Part of a small language model's weights: untied embeddings, 489M tokens.
Each number is 200 + 20 x the weight over its row's rms, rounded and kept within 0 to 999. Layers, rows and columns count from 0. The size before them is the row's rms in percent of the matrix's.

# layer 7 MLP up, 576x224, rms 0.186, rows 210-251, columns 112-167
101,199,202,183,190,206,197,172,218,180,177,161,199,215,226,191,213,206,214,205,208,183,209,209,215,178,196,211,225,197,202,161,174,219,179,168,184,205,243,200,204,207,228,205,235,186,186,202,193,216,187,196,202,207,195,201,190
100,195,202,216,203,194,204,214,180,212,191,184,206,196,224,213,247,206,208,223,199,169,224,193,200,224,197,224,193,200,196,197,199,168,175,220,228,185,202,167,214,181,181,185,193,206,210,244,248,195,240,184,199,234,208,193,205
098,232,156,190,230,240,182,235,199,190,199,221,212,214,203,226,185,199,234,188,207,209,166,173,193,185,202,198,192,233,173,232,216,225,220,179,228,200,192,194,210,205,198,186,218,182,191,163,183,244,179,226,198,221,190,210,192
101,187,175,180,216,229,181,219,177,185,220,213,236,193,208,213,194,181,187,187,173,193,234,219,205,208,175,208,217,215,217,191,231,179,212,142,185,153,235,206,214,221,221,205,225,219,200,168,181,196,245,201,207,162,171,187,175
105,195,214,225,171,197,202,197,212,190,214,212,185,220,225,153,206,199,225,232,189,170,194,197,225,162,201,212,189,220,200,196,175,186,186,208,198,201,227,170,228,211,206,228,209,210,212,216,226,185,219,230,191,204,183,190,219
101,188,199,190,184,198,194,189,218,197,211,179,204,193,193,194,217,228,187,209,182,222,172,258,209,258,183,222,189,211,230,181,227,162,245,222,225,205,209,196,185,198,198,204,226,179,225,210,185,190,182,211,186,201,210,201,209
102,191,196,197,212,185,215,217,198,212,184,212,191,185,210,184,190,215,229,164,222,149,186,188,156,140,212,187,200,186,220,204,169,193,182,191,213,182,201,188,184,213,153,208,173,224,211,232,185,153,189,170,230,229,213,213,208
093,228,230,131,197,214,206,203,197,190,205,212,212,212,197,169,207,218,223,203,172,229,181,217,191,176,183,211,220,195,161,190,218,178,232,214,204,198,233,227,194,255,186,208,189,206,228,204,193,202,186,228,186,182,170,171,178
106,174,208,222,226,175,183,217,171,203,183,179,194,173,206,196,197,244,231,193,161,186,193,212,191,182,219,194,237,190,170,206,171,217,205,213,234,228,203,191,190,154,170,208,178,223,217,227,191,180,220,215,195,186,234,189,191
104,186,207,213,187,230,233,225,209,212,184,193,221,191,171,225,167,170,155,228,190,175,247,192,221,236,210,225,180,158,214,187,193,180,212,189,212,172,215,203,179,188,191,215,215,192,191,215,199,230,183,193,219,200,224,193,205
095,219,200,224,202,186,160,190,225,219,217,172,211,179,191,208,241,188,258,203,197,223,197,183,236,213,225,193,207,232,179,215,202,220,149,211,211,165,231,212,203,173,189,212,209,204,208,207,213,204,165,185,176,225,199,206,192
113,235,226,205,187,242,226,180,210,216,211,201,210,222,188,170,199,196,216,211,205,176,227,217,214,189,202,216,189,188,205,172,211,182,204,201,228,192,203,242,183,180,169,190,233,195,205,209,209,236,190,197,230,180,190,221,220
106,197,240,202,192,194,210,205,203,199,204,198,179,188,217,243,179,197,215,211,200,220,205,221,225,210,193,191,222,169,170,155,187,230,190,226,208,222,166,244,210,220,180,205,184,205,202,167,231,183,194,174,221,216,207,206,169
096,181,203,198,205,200,208,189,155,167,246,199,152,165,200,184,210,182,189,211,194,194,211,159,191,205,167,183,176,201,208,191,197,182,212,187,187,245,223,186,225,197,162,249,245,226,222,189,224,203,209,204,210,191,209,220,223
105,197,211,256,235,188,228,223,229,222,188,210,225,191,201,225,222,183,166,175,198,193,209,204,229,199,202,226,161,220,180,199,210,214,183,240,194,190,181,177,214,187,191,202,190,172,197,229,195,192,195,237,196,203,197,185,183
102,193,213,194,147,189,210,197,193,192,167,195,205,204,230,216,216,221,199,223,213,221,185,199,167,191,167,179,175,174,194,199,211,215,180,206,173,164,216,207,250,141,199,215,204,215,202,178,235,167,209,222,168,220,240,191,214
099,202,223,185,226,197,173,213,183,208,231,186,225,192,194,195,191,185,218,186,190,229,213,173,223,174,152,199,216,181,160,190,208,193,188,210,183,198,177,178,185,223,227,201,213,219,227,198,216,187,218,203,186,196,216,180,195
109,215,192,200,183,187,203,190,161,228,181,195,199,170,207,171,166,205,197,185,195,178,204,190,197,167,212,195,179,196,189,193,214,153,172,231,212,214,182,159,194,134,184,217,201,234,177,214,191,226,223,168,231,195,222,169,177
104,207,198,247,223,212,215,195,173,213,201,202,204,215,211,192,241,199,196,219,211,211,179,189,208,205,187,160,192,182,225,210,194,204,203,209,200,189,203,199,198,218,201,181,197,184,213,214,160,186,184,197,207,170,165,169,179
102,195,179,193,173,224,200,178,190,207,216,201,205,207,232,220,176,212,179,191,201,214,199,199,227,222,189,205,203,197,180,188,232,191,210,215,178,183,201,154,209,140,219,201,201,209,214,221,214,226,217,199,179,187,175,198,207
098,191,220,203,245,207,197,211,228,230,209,204,221,198,214,217,199,182,252,214,181,208,194,185,185,213,180,200,182,189,211,214,204,173,195,186,188,166,211,169,210,227,179,215,170,181,193,202,223,210,170,232,219,211,209,185,202
101,222,193,252,207,186,217,200,195,219,211,175,212,224,202,170,245,183,199,171,223,182,166,192,210,179,205,186,229,186,187,218,193,225,207,187,213,212,164,222,214,193,211,161,206,237,214,194,206,189,162,179,228,206,209,204,161
095,200,178,191,178,204,198,217,189,212,197,204,201,207,214,216,195,212,206,197,196,188,210,210,236,194,189,190,181,195,201,178,203,244,201,180,214,210,160,210,184,212,192,199,175,209,192,191,189,188,202,170,207,194,206,193,217
103,210,178,194,201,167,206,202,239,189,197,218,235,237,193,165,169,196,225,237,182,218,226,216,190,189,194,211,194,169,183,192,188,222,172,201,216,200,204,164,143,201,225,178,190,211,220,174,228,210,230,213,241,189,200,191,224
105,183,214,205,192,204,184,228,206,198,201,261,216,187,201,194,222,213,207,204,182,213,223,216,212,213,206,203,209,206,179,214,217,197,225,171,193,178,231,195,190,216,215,181,212,219,186,188,193,213,196,188,188,163,203,202,254
105,220,189,179,190,171,228,194,230,208,176,190,197,201,196,235,225,201,198,226,221,226,207,193,168,200,193,208,217,210,216,223,179,212,194,198,205,186,175,220,210,186,194,219,222,192,192,205,187,172,245,224,158,220,227,232,199
093,198,179,180,174,228,181,212,171,177,220,222,166,185,176,188,201,195,159,207,205,216,244,188,197,174,186,200,250,195,215,189,171,142,198,201,212,193,223,185,183,208,187,170,179,178,196,198,222,193,175,216,196,200,196,198,197
094,157,224,213,181,184,204,211,164,217,198,216,152,168,187,237,238,176,209,243,208,196,179,171,197,200,161,244,209,219,184,215,219,217,212,193,172,193,208,206,180,145,147,226,188,249,213,218,188,212,211,251,219,196,209,217,227
112,193,216,201,218,209,232,167,204,207,195,201,182,198,221,189,180,196,225,206,218,202,175,212,192,218,208,196,188,164,200,194,229,204,230,238,191,225,221,208,193,201,181,202,221,210,196,159,202,201,210,198,203,192,189,188,198
101,193,216,169,188,186,217,205,184,211,192,189,193,189,169,179,198,198,191,184,226,188,227,195,196,186,183,212,217,150,180,211,216,188,177,205,176,207,184,181,210,175,198,190,224,187,174,166,212,204,224,225,215,198,236,204,183
095,190,192,203,230,204,205,205,206,190,215,180,204,167,201,213,179,167,199,201,168,188,213,230,187,158,192,208,179,186,218,231,179,192,208,191,206,242,170,241,213,220,195,211,202,206,200,246,193,202,202,175,190,202,197,221,192
094,191,206,191,188,217,233,176,161,219,178,163,178,180,183,216,180,223,193,182,184,208,193,195,203,206,201,206,217,176,199,222,221,181,187,195,202,200,202,210,215,218,239,229,225,220,197,209,191,222,220,202,187,235,207,226,192
100,191,206,207,202,214,217,208,172,206,181,209,209,159,206,250,182,204,186,257,220,233,198,243,195,193,176,200,232,235,214,227,230,207,201,233,198,206,170,182,205,171,250,208,218,202,182,223,193,203,186,187,245,200,226,201,179
093,197,192,216,198,247,176,235,199,211,179,222,163,182,214,179,202,215,217,206,251,218,204,220,185,207,194,220,234,234,166,179,196,226,189,198,204,207,194,215,226,213,234,209,198,176,204,178,209,183,210,244,200,181,158,181,188
095,183,211,206,173,151,213,218,195,184,211,180,182,203,181,191,228,186,175,195,208,191,210,227,189,184,235,188,230,244,200,174,214,197,208,205,218,185,195,220,202,205,172,209,205,206,223,232,188,210,222,238,205,214,193,191,175
101,216,196,191,184,222,165,178,186,202,187,190,182,219,223,168,217,200,175,208,219,201,181,190,209,222,170,183,213,187,184,199,204,190,193,175,194,191,212,194,178,215,193,201,168,242,192,172,212,217,203,212,182,171,189,201,181
096,200,200,191,206,167,195,165,184,185,201,224,147,194,219,223,209,184,199,199,214,158,179,167,187,217,200,160,226,188,221,229,207,234,200,199,248,234,226,172,185,235,191,197,221,248,195,190,212,196,218,184,209,216,222,191,199
098,232,196,207,207,221,216,221,210,192,201,220,206,201,187,214,211,205,191,199,169,218,239,205,204,208,192,202,202,201,189,151,202,197,209,197,221,175,178,179,209,203,160,193,216,205,180,211,186,228,252,168,221,192,255,198,171
099,181,189,173,225,203,208,207,191,187,212,157,206,179,192,201,216,229,180,168,218,193,218,232,212,212,223,209,201,221,216,191,211,182,205,194,190,189,185,213,170,221,233,199,239,190,210,177,168,186,198,192,201,208,203,201,192
115,199,170,201,192,215,202,203,189,228,140,159,203,200,161,181,199,194,200,198,134,206,176,230,239,211,225,193,204,223,192,214,195,200,208,198,194,193,183,197,186,190,200,188,213,233,162,198,214,171,180,207,242,209,205,182,168
098,217,175,177,224,198,200,195,196,184,156,201,163,196,184,212,170,215,207,203,246,230,179,212,242,211,183,164,179,224,162,178,186,209,216,192,229,187,165,233,221,218,208,179,220,182,184,171,207,188,229,211,212,209,198,222,212
099,188,203,181,202,181,200,207,230,176,227,211,202,202,198,229,209,207,193,217,208,235,156,196,189,216,238,191,183,239,204,180,254,188,214,222,194,195,180,171,160,201,204,212,215,192,210,231,207,191,231,185,197,208,182,220,217
# layer 7 MLP down (transposed), 576x224, rms 0.165, rows 210-251, columns 112-167
103,214,204,178,193,189,191,194,177,205,201,211,206,190,204,262,206,210,200,222,190,217,211,208,182,216,218,180,182,209,207,221,188,147,202,195,216,185,189,226,177,188,195,198,194,193,212,212,163,214,218,205,191,172,178,218,219
101,201,193,187,179,203,191,176,210,204,195,210,205,195,215,181,160,197,222,189,189,227,147,228,207,153,196,197,202,209,227,175,192,206,194,218,215,174,212,230,214,207,180,164,219,198,260,202,203,198,171,219,208,228,220,238,216
101,197,237,168,196,172,220,200,209,168,176,229,185,211,214,206,207,222,201,207,223,211,200,195,191,249,191,203,211,185,241,204,209,184,229,200,178,209,196,201,224,198,195,219,211,201,199,168,209,213,230,227,207,181,215,149,214
103,201,217,217,184,175,233,192,227,194,180,203,217,204,170,201,199,170,177,219,214,187,212,198,195,171,198,181,184,190,172,205,199,202,186,217,207,237,137,203,177,192,200,177,193,182,204,210,182,180,229,202,222,183,184,224,163
102,227,211,175,195,252,181,202,214,238,237,189,204,198,173,202,215,179,217,207,206,221,222,242,150,240,192,196,190,229,177,189,206,209,237,197,191,233,191,164,193,181,185,181,186,201,208,207,197,198,197,210,186,209,210,226,207
099,208,231,201,225,193,217,224,210,180,195,178,210,197,208,202,208,188,220,198,179,223,176,213,195,206,226,216,209,186,201,182,201,182,197,193,193,197,185,221,193,179,178,196,171,189,227,194,211,203,198,177,163,181,194,213,207
102,210,192,193,177,213,221,198,195,207,181,189,214,234,192,197,181,184,180,213,180,212,207,228,191,217,210,233,188,208,189,189,214,188,190,205,226,187,179,222,197,206,182,166,181,194,240,238,226,231,206,214,180,245,221,173,192
093,191,171,239,191,240,191,204,203,204,191,184,215,186,180,206,184,192,212,186,217,209,212,160,176,216,225,193,174,204,219,227,182,210,188,185,194,176,209,171,209,172,222,195,228,201,232,203,205,214,189,200,195,218,200,189,204
102,194,180,217,181,203,197,216,164,194,198,217,174,186,176,220,212,167,226,198,181,226,183,221,189,211,209,228,214,212,213,202,213,206,215,224,260,226,212,223,209,183,233,178,180,209,211,175,204,208,201,177,205,205,207,192,191
104,234,214,162,214,217,215,201,212,203,199,226,168,137,213,195,214,190,194,185,181,191,181,236,203,201,241,187,185,192,237,250,204,214,216,210,193,189,209,177,174,182,183,196,199,177,200,179,188,175,168,203,211,208,182,172,183
094,208,200,221,214,225,238,194,192,211,189,211,212,224,239,188,210,186,175,183,210,191,233,221,166,178,208,204,186,200,202,257,213,195,179,223,193,209,189,162,205,202,211,191,174,179,246,180,219,178,205,202,226,182,175,197,251
113,231,185,185,197,221,226,184,160,186,201,205,222,182,198,223,183,162,207,205,204,202,171,202,205,214,218,198,197,208,226,210,191,236,213,200,219,209,196,188,203,197,160,223,210,196,228,219,179,219,191,210,214,190,219,252,175
109,221,208,205,222,220,213,217,232,216,220,161,168,201,201,211,193,190,176,169,191,194,224,202,194,193,194,192,184,181,226,194,207,185,209,213,176,205,220,207,203,212,167,205,177,202,178,181,204,180,218,238,191,200,215,232,204
099,205,212,176,169,181,205,222,207,213,214,200,200,215,187,196,212,212,231,170,222,199,198,234,195,169,237,240,219,178,210,216,185,247,212,228,214,192,184,221,179,172,189,193,204,208,210,172,197,218,195,210,169,170,175,209,182
107,191,208,195,163,196,158,223,212,200,218,159,202,157,217,195,224,213,215,225,214,184,196,226,215,209,206,188,200,169,164,179,210,181,205,190,223,223,233,166,177,228,237,174,234,214,213,194,234,203,184,218,187,189,156,227,180
106,217,197,209,191,218,223,211,201,186,175,183,205,191,175,198,229,188,199,210,186,175,172,220,215,191,221,187,205,189,209,216,213,205,237,204,208,204,186,210,179,232,227,209,235,218,187,194,213,203,211,215,186,229,160,212,217
093,175,177,219,185,219,239,201,180,173,232,184,218,185,202,210,196,215,193,212,181,239,158,247,189,205,220,233,195,195,222,181,217,197,182,187,204,214,192,217,204,187,180,210,228,186,184,184,154,193,190,198,189,233,197,192,145
105,199,197,203,194,195,193,195,202,237,211,213,183,179,226,206,181,186,187,216,197,194,208,188,216,160,152,204,197,228,189,220,197,233,189,206,214,209,232,197,218,214,231,215,233,183,234,193,200,148,196,199,191,220,218,200,225
105,210,147,186,177,188,208,193,225,198,216,201,177,185,193,199,218,222,175,215,216,219,235,166,147,180,211,163,198,176,173,203,187,183,202,212,222,204,196,198,196,184,207,217,228,177,178,215,202,189,171,204,192,193,213,223,188
101,198,229,194,202,195,183,175,232,172,211,221,221,205,197,190,164,187,212,196,231,178,188,165,198,204,239,212,169,198,203,222,209,206,210,211,180,171,193,239,243,220,199,202,194,169,152,232,185,193,174,176,226,201,192,175,182
093,197,213,173,231,203,196,211,224,183,201,186,220,208,209,220,193,187,146,175,213,226,239,181,199,200,172,211,212,212,205,161,153,195,177,159,211,166,191,223,200,227,213,212,202,218,224,187,196,191,227,199,187,185,195,200,184
103,192,267,181,215,204,215,202,189,191,205,218,184,218,176,200,191,175,189,212,180,210,214,198,203,230,195,218,210,196,187,201,191,203,177,206,156,240,210,189,212,212,225,208,203,222,200,208,198,192,210,202,226,192,200,184,224
097,238,167,195,171,234,206,192,175,185,230,169,239,207,201,203,205,193,182,206,225,227,199,184,200,197,236,229,212,210,211,225,199,195,221,193,215,211,162,211,210,209,192,158,210,213,206,182,161,205,180,167,215,233,218,236,196
099,213,198,184,184,190,225,225,233,217,182,186,168,216,217,223,230,199,210,223,207,196,177,187,162,200,216,199,181,139,191,169,225,183,238,206,186,182,199,192,218,187,173,180,245,210,223,200,182,214,164,178,162,202,176,195,202
105,190,222,217,202,217,193,220,199,179,208,177,208,198,204,205,169,210,213,223,192,226,143,220,209,188,202,211,179,226,181,193,182,235,167,218,191,228,186,217,168,166,173,220,205,215,174,237,184,194,204,164,195,219,188,170,156
104,159,214,184,187,254,155,203,219,208,203,185,196,187,182,203,200,212,214,157,194,186,195,169,188,210,192,219,220,210,232,214,189,167,200,169,204,208,178,190,193,224,205,200,203,198,175,239,195,203,217,191,165,185,189,181,188
097,241,202,197,210,190,214,193,217,188,200,197,200,197,171,245,197,166,170,208,203,192,168,218,209,216,214,191,175,218,165,205,195,189,225,205,192,179,210,188,213,204,206,185,187,199,239,166,185,214,204,191,209,223,198,244,221
101,231,213,177,223,204,193,198,200,215,210,180,216,214,206,239,203,234,186,189,207,198,236,225,193,198,231,209,223,186,213,199,174,186,213,204,194,178,228,190,175,177,213,216,195,199,211,208,189,220,211,217,170,179,253,198,213
107,208,184,209,219,177,177,215,175,188,188,193,199,175,200,210,170,182,177,175,198,219,199,183,178,203,178,177,191,205,181,185,150,192,215,212,186,135,186,176,172,224,219,183,188,227,157,170,237,207,196,212,170,197,220,201,198
095,169,169,198,203,206,175,217,213,185,167,214,199,222,210,179,193,218,202,206,172,204,185,211,200,225,198,192,232,211,190,202,219,168,177,193,228,200,189,225,183,215,211,167,190,196,231,182,205,206,201,181,150,194,223,192,202
101,239,193,200,177,207,227,217,228,166,208,163,268,178,192,182,194,195,190,187,174,202,194,172,181,157,205,174,209,229,203,231,216,221,178,209,204,179,220,185,208,219,206,199,193,207,199,200,159,169,182,158,203,222,217,184,211
095,160,211,182,203,199,198,253,187,198,193,227,176,201,214,210,212,202,191,193,206,204,222,191,205,220,183,198,173,210,171,209,170,202,200,188,204,190,227,193,203,212,184,171,199,172,157,187,188,210,182,183,202,180,207,170,194
099,203,153,221,204,212,183,213,199,189,207,184,194,183,212,138,190,198,221,187,220,164,204,174,194,203,177,210,193,203,196,183,219,225,215,185,217,189,190,193,225,204,188,189,238,209,189,176,190,176,218,215,232,214,195,249,209
098,176,147,180,217,172,211,225,199,173,213,201,234,204,228,242,172,184,185,202,187,167,231,179,193,178,167,200,193,224,196,227,185,202,207,183,174,197,184,209,186,208,168,234,192,196,209,203,213,201,191,187,236,213,206,176,179
097,173,218,173,188,199,190,200,194,205,192,161,192,171,180,180,166,192,221,206,210,194,201,198,212,197,197,178,232,193,201,204,224,194,220,220,252,202,183,178,164,199,200,174,248,181,177,178,158,200,161,206,202,182,188,207,186
101,175,187,206,203,192,208,181,204,196,201,173,203,218,176,171,198,207,206,203,211,195,215,186,233,209,183,188,169,192,225,244,218,188,210,214,170,175,187,189,201,224,211,167,152,201,176,225,184,163,188,192,208,214,230,219,222
098,186,172,195,191,190,186,210,222,204,159,180,236,214,178,198,184,173,191,220,198,224,180,241,219,194,188,195,210,209,203,215,158,241,211,206,179,199,188,221,240,185,172,213,195,262,207,245,218,180,197,223,195,205,200,191,203
102,190,194,222,198,168,224,215,185,219,191,210,224,206,157,230,195,223,198,191,191,177,190,198,187,208,185,199,199,209,198,203,196,176,217,192,196,199,184,180,210,181,224,208,173,218,207,173,213,216,192,217,182,176,251,188,203
093,247,200,184,207,218,200,228,199,241,214,190,190,209,196,181,218,193,219,203,191,218,174,182,164,185,198,220,192,186,165,184,163,214,220,222,192,183,201,243,187,176,200,183,191,214,240,173,208,194,229,182,202,205,208,222,206
107,199,179,177,204,204,209,216,203,159,199,184,184,177,165,227,211,174,189,198,172,185,206,223,175,190,186,204,180,221,155,226,242,173,211,180,209,190,195,233,211,207,177,187,203,192,185,189,192,225,169,201,197,227,193,162,198
097,209,200,188,205,203,212,190,217,208,202,229,187,183,189,173,227,214,206,225,251,167,166,187,210,168,253,195,227,179,180,174,188,231,188,219,200,213,218,206,223,221,165,190,217,170,165,189,168,183,234,204,191,217,176,172,192
100,181,195,204,183,178,196,196,164,213,201,231,256,207,202,162,177,163,198,168,189,154,197,175,216,210,192,220,150,233,192,189,167,185,207,191,198,222,211,222,195,196,195,185,184,184,214,193,205,195,215,203,195,178,191,183,198
# layer 7 MLP gate, 576x224, rms 0.181, rows 211-251, columns 112-167
096,205,197,230,217,195,186,227,176,185,172,200,207,207,218,195,201,163,220,212,191,211,175,196,193,187,190,198,216,212,180,231,237,189,200,197,193,192,230,217,198,182,193,197,208,195,187,254,241,171,235,200,189,229,211,164,215
100,214,199,168,191,185,221,193,191,186,203,228,206,207,212,203,222,183,193,212,169,212,221,195,194,196,215,221,207,191,215,219,194,225,235,205,211,186,195,258,194,190,215,209,169,210,212,191,199,163,206,201,215,188,251,167,219
097,234,229,203,219,198,216,207,183,194,201,212,211,202,210,205,185,217,191,193,205,208,166,226,196,203,203,177,202,152,216,203,225,224,194,226,219,203,209,181,205,191,207,171,150,223,232,195,224,205,156,178,191,213,176,180,188
100,201,195,196,160,203,196,196,204,226,156,238,204,188,193,176,197,201,172,161,214,151,191,180,211,161,196,227,202,190,200,224,162,199,189,218,178,200,215,207,211,198,194,231,208,247,178,234,203,219,205,196,189,191,252,200,221
098,207,215,204,217,156,179,236,212,202,186,182,185,205,192,189,209,233,189,180,208,202,214,221,203,235,181,183,215,209,227,210,204,195,230,212,196,199,203,214,216,179,188,185,193,181,207,217,225,228,197,195,186,210,226,192,203
103,212,201,179,225,201,203,195,209,209,227,183,207,203,137,216,209,196,205,209,218,205,168,205,222,226,216,157,196,167,213,177,227,197,202,226,234,208,190,185,206,196,213,218,189,201,211,241,191,220,240,201,185,202,153,187,244
089,196,166,206,198,217,207,181,201,191,215,167,189,181,190,183,176,221,172,207,218,205,162,167,192,203,209,227,201,168,162,206,236,238,196,203,178,247,208,206,200,211,239,195,220,225,232,194,216,223,213,208,210,242,197,202,225
102,204,200,225,196,196,196,198,218,204,242,174,191,213,223,213,227,233,194,179,179,205,226,188,204,190,197,175,163,201,201,222,204,208,218,196,166,185,172,193,190,224,259,214,226,191,184,205,212,153,203,222,182,195,240,209,196
101,242,217,194,234,224,239,211,176,173,209,191,192,193,187,213,185,221,202,196,193,191,223,168,252,191,234,230,168,201,224,177,188,194,180,180,170,181,219,206,203,190,197,185,242,176,180,209,228,210,224,195,203,218,224,188,218
097,183,175,191,166,162,242,198,189,182,214,232,195,196,187,197,219,198,184,166,187,250,170,194,137,182,192,215,203,189,205,163,207,190,186,187,193,204,196,171,181,169,198,217,229,188,222,212,204,251,187,207,203,218,188,167,193
115,207,169,178,213,188,179,212,225,189,202,205,209,235,199,173,142,233,222,204,183,192,228,199,183,175,171,207,212,233,186,196,198,197,162,193,141,191,232,190,232,190,199,203,215,204,185,182,218,172,176,173,199,201,224,199,199
104,191,203,198,189,224,211,183,192,209,246,228,198,220,173,222,243,186,200,191,195,207,177,208,217,235,172,212,236,221,191,218,171,190,200,210,179,167,201,185,189,194,199,202,182,185,190,221,186,204,164,195,190,225,224,217,214
094,195,198,202,178,209,215,216,174,227,189,177,203,177,146,214,223,187,218,193,194,189,204,195,179,223,206,175,206,204,194,199,243,222,201,161,228,195,237,209,223,189,216,228,208,226,204,192,186,214,209,190,202,210,212,207,204
104,167,230,192,190,197,189,206,194,196,188,199,234,200,224,162,198,235,208,201,173,211,181,203,177,198,190,185,232,181,222,205,207,226,161,202,193,216,222,167,212,168,163,190,209,197,191,219,181,163,223,226,217,183,221,179,221
100,220,234,205,180,174,238,223,188,177,215,189,181,183,214,177,198,267,225,186,194,168,181,193,191,200,211,213,191,186,220,198,210,241,218,208,173,224,204,155,202,230,188,197,199,233,207,225,201,189,175,200,199,232,189,176,196
098,225,200,187,220,190,194,175,218,205,202,242,203,182,189,192,216,208,257,196,184,214,212,215,228,200,199,210,206,182,199,187,191,220,212,206,193,217,179,196,190,179,188,197,202,202,198,204,184,207,174,163,222,220,244,196,205
104,214,209,178,191,179,191,167,201,214,203,214,238,215,201,244,226,213,182,226,203,191,195,205,241,186,176,220,181,192,175,252,205,202,184,182,190,213,208,178,193,200,204,208,188,202,186,235,205,207,192,164,199,180,210,196,188
104,204,207,225,245,175,230,170,187,188,184,212,189,174,202,173,193,211,189,236,185,240,195,194,211,231,196,219,187,210,190,206,214,177,213,231,259,167,207,189,173,181,207,216,204,215,193,203,196,209,190,177,218,196,196,219,219
100,189,228,213,193,179,178,195,198,211,211,179,214,216,212,199,169,191,248,215,221,182,187,175,228,203,221,199,184,191,206,222,202,173,239,219,205,222,196,213,174,217,190,230,200,171,210,181,202,207,179,224,235,221,221,216,186
093,196,192,199,234,203,190,221,231,212,189,227,207,209,190,211,183,201,215,208,207,214,220,195,202,199,171,193,195,202,155,217,203,243,182,183,201,196,210,157,221,199,208,205,168,228,216,215,195,206,217,231,222,222,207,194,175
100,203,203,190,179,220,176,226,181,207,194,179,196,180,199,222,201,221,181,168,198,197,208,233,190,189,204,154,197,216,153,211,193,219,179,220,217,185,217,258,207,230,202,202,168,211,189,211,198,179,217,232,212,187,200,210,224
099,182,190,240,206,197,185,208,177,163,210,201,201,195,220,207,195,176,223,200,196,189,228,219,200,199,162,183,175,208,193,218,216,193,209,211,230,171,187,223,229,208,194,218,201,239,193,195,192,219,219,195,226,222,192,217,183
101,221,190,203,175,193,195,194,180,214,205,184,226,194,176,219,199,188,183,197,189,201,200,217,249,167,194,221,232,221,193,197,194,159,201,181,180,216,178,213,200,205,235,181,188,225,197,217,207,179,187,225,242,192,213,173,208
102,223,220,194,175,215,185,224,164,217,205,156,227,193,178,212,184,192,211,167,185,201,207,172,208,187,188,242,194,216,218,170,215,201,180,170,231,182,213,211,214,201,250,218,175,231,220,212,198,238,203,203,179,228,203,216,226
103,188,172,202,225,184,203,221,177,220,201,203,216,219,200,210,162,253,220,212,217,182,207,196,182,220,209,202,197,195,203,205,214,215,193,159,213,200,206,188,225,162,181,219,226,214,198,186,205,228,160,207,200,234,210,198,212
097,184,186,189,201,176,233,175,215,196,202,192,233,207,194,164,220,201,191,182,167,238,199,196,192,192,194,214,221,189,190,220,191,171,200,188,176,173,188,212,198,218,198,198,195,171,204,217,229,223,195,188,169,185,226,169,174
100,192,182,186,202,170,199,210,166,216,207,196,204,214,194,212,214,202,200,191,211,190,224,186,187,175,216,252,174,198,233,224,206,186,174,216,222,210,188,230,192,210,203,219,210,184,204,203,195,210,210,208,200,206,181,172,211
105,196,213,172,182,190,178,187,207,193,190,198,232,191,190,207,175,207,197,165,185,186,208,229,245,214,211,233,225,210,222,231,176,205,212,181,241,156,202,216,184,193,208,225,244,196,193,214,223,192,203,181,218,206,189,238,194
106,211,210,226,207,217,189,203,213,211,229,215,196,204,206,174,190,203,178,157,179,221,207,211,200,215,174,209,223,168,200,209,213,178,162,199,193,171,197,208,199,221,191,188,180,198,194,235,184,215,188,206,192,165,218,175,186
095,192,216,245,186,204,202,182,184,180,188,181,205,208,188,185,193,228,202,243,201,222,223,201,188,217,267,198,201,225,187,231,200,188,209,200,215,213,193,239,197,178,205,176,186,184,192,194,189,162,192,193,186,174,202,172,211
097,197,235,193,238,179,176,210,177,181,234,176,180,244,233,214,229,224,211,196,211,213,218,194,196,170,193,173,185,176,197,183,199,192,217,224,219,210,200,165,214,203,178,172,212,181,233,186,201,185,173,205,208,192,210,240,185
100,204,184,186,199,209,235,211,219,193,202,203,181,184,184,206,193,212,181,233,243,205,205,201,188,187,202,200,206,214,221,194,226,187,179,199,221,206,148,199,202,200,212,188,255,216,185,209,176,183,186,208,183,201,227,188,228
099,218,200,189,193,185,156,209,189,211,204,189,202,189,216,170,221,200,204,192,211,188,190,159,205,206,216,211,204,208,238,191,201,210,206,224,170,183,223,232,204,176,177,196,193,172,230,195,209,204,191,203,201,198,206,198,199
097,168,194,170,182,204,204,217,220,218,192,206,210,214,175,213,191,243,198,202,169,231,193,214,207,174,202,216,179,245,185,175,221,191,201,199,203,193,226,186,249,207,190,197,209,186,204,206,238,183,205,222,140,200,184,207,224
100,241,206,196,212,208,198,202,214,194,193,201,244,220,201,223,190,182,239,228,203,199,190,220,208,221,192,189,221,144,241,199,194,217,212,205,211,189,174,192,198,201,184,211,224,205,200,207,196,248,200,186,234,224,194,185,162
100,203,216,234,219,210,184,191,186,192,208,189,210,216,206,243,201,200,221,220,200,190,253,197,169,209,192,210,210,193,207,229,221,187,243,202,250,205,218,199,175,215,196,205,168,196,224,187,211,211,209,218,164,193,216,188,198
099,216,184,189,216,216,239,179,200,182,214,183,198,190,189,183,203,210,211,234,215,225,187,184,210,202,203,208,246,181,196,206,228,220,206,204,162,196,217,201,205,200,227,202,206,159,202,204,197,227,198,198,201,185,212,178,212
098,202,200,206,195,193,162,197,200,183,211,244,200,202,180,183,210,206,228,204,219,224,195,198,196,205,189,189,208,233,231,201,201,250,203,231,223,191,170,193,166,169,218,242,201,174,192,188,198,195,166,160,199,208,197,196,203
109,230,188,191,193,203,229,177,214,190,213,218,220,209,199,229,190,203,207,205,224,163,213,190,225,201,205,225,195,230,174,168,198,209,181,222,236,190,191,222,227,212,198,199,184,198,213,250,219,187,266,199,196,190,185,205,194
101,159,194,207,202,185,189,217,173,226,208,172,218,237,235,212,192,205,241,170,169,185,206,193,187,222,184,200,208,195,207,202,180,192,211,227,202,202,229,223,181,193,169,231,168,215,208,202,168,238,191,173,183,175,226,160,196
099,198,190,211,210,218,206,201,192,216,208,210,185,179,187,191,192,209,205,203,168,182,156,189,187,223,214,248,186,238,173,196,183,205,198,209,162,218,182,216,174,151,176,188,212,177,200,220,215,199,217,174,223,221,180,221,194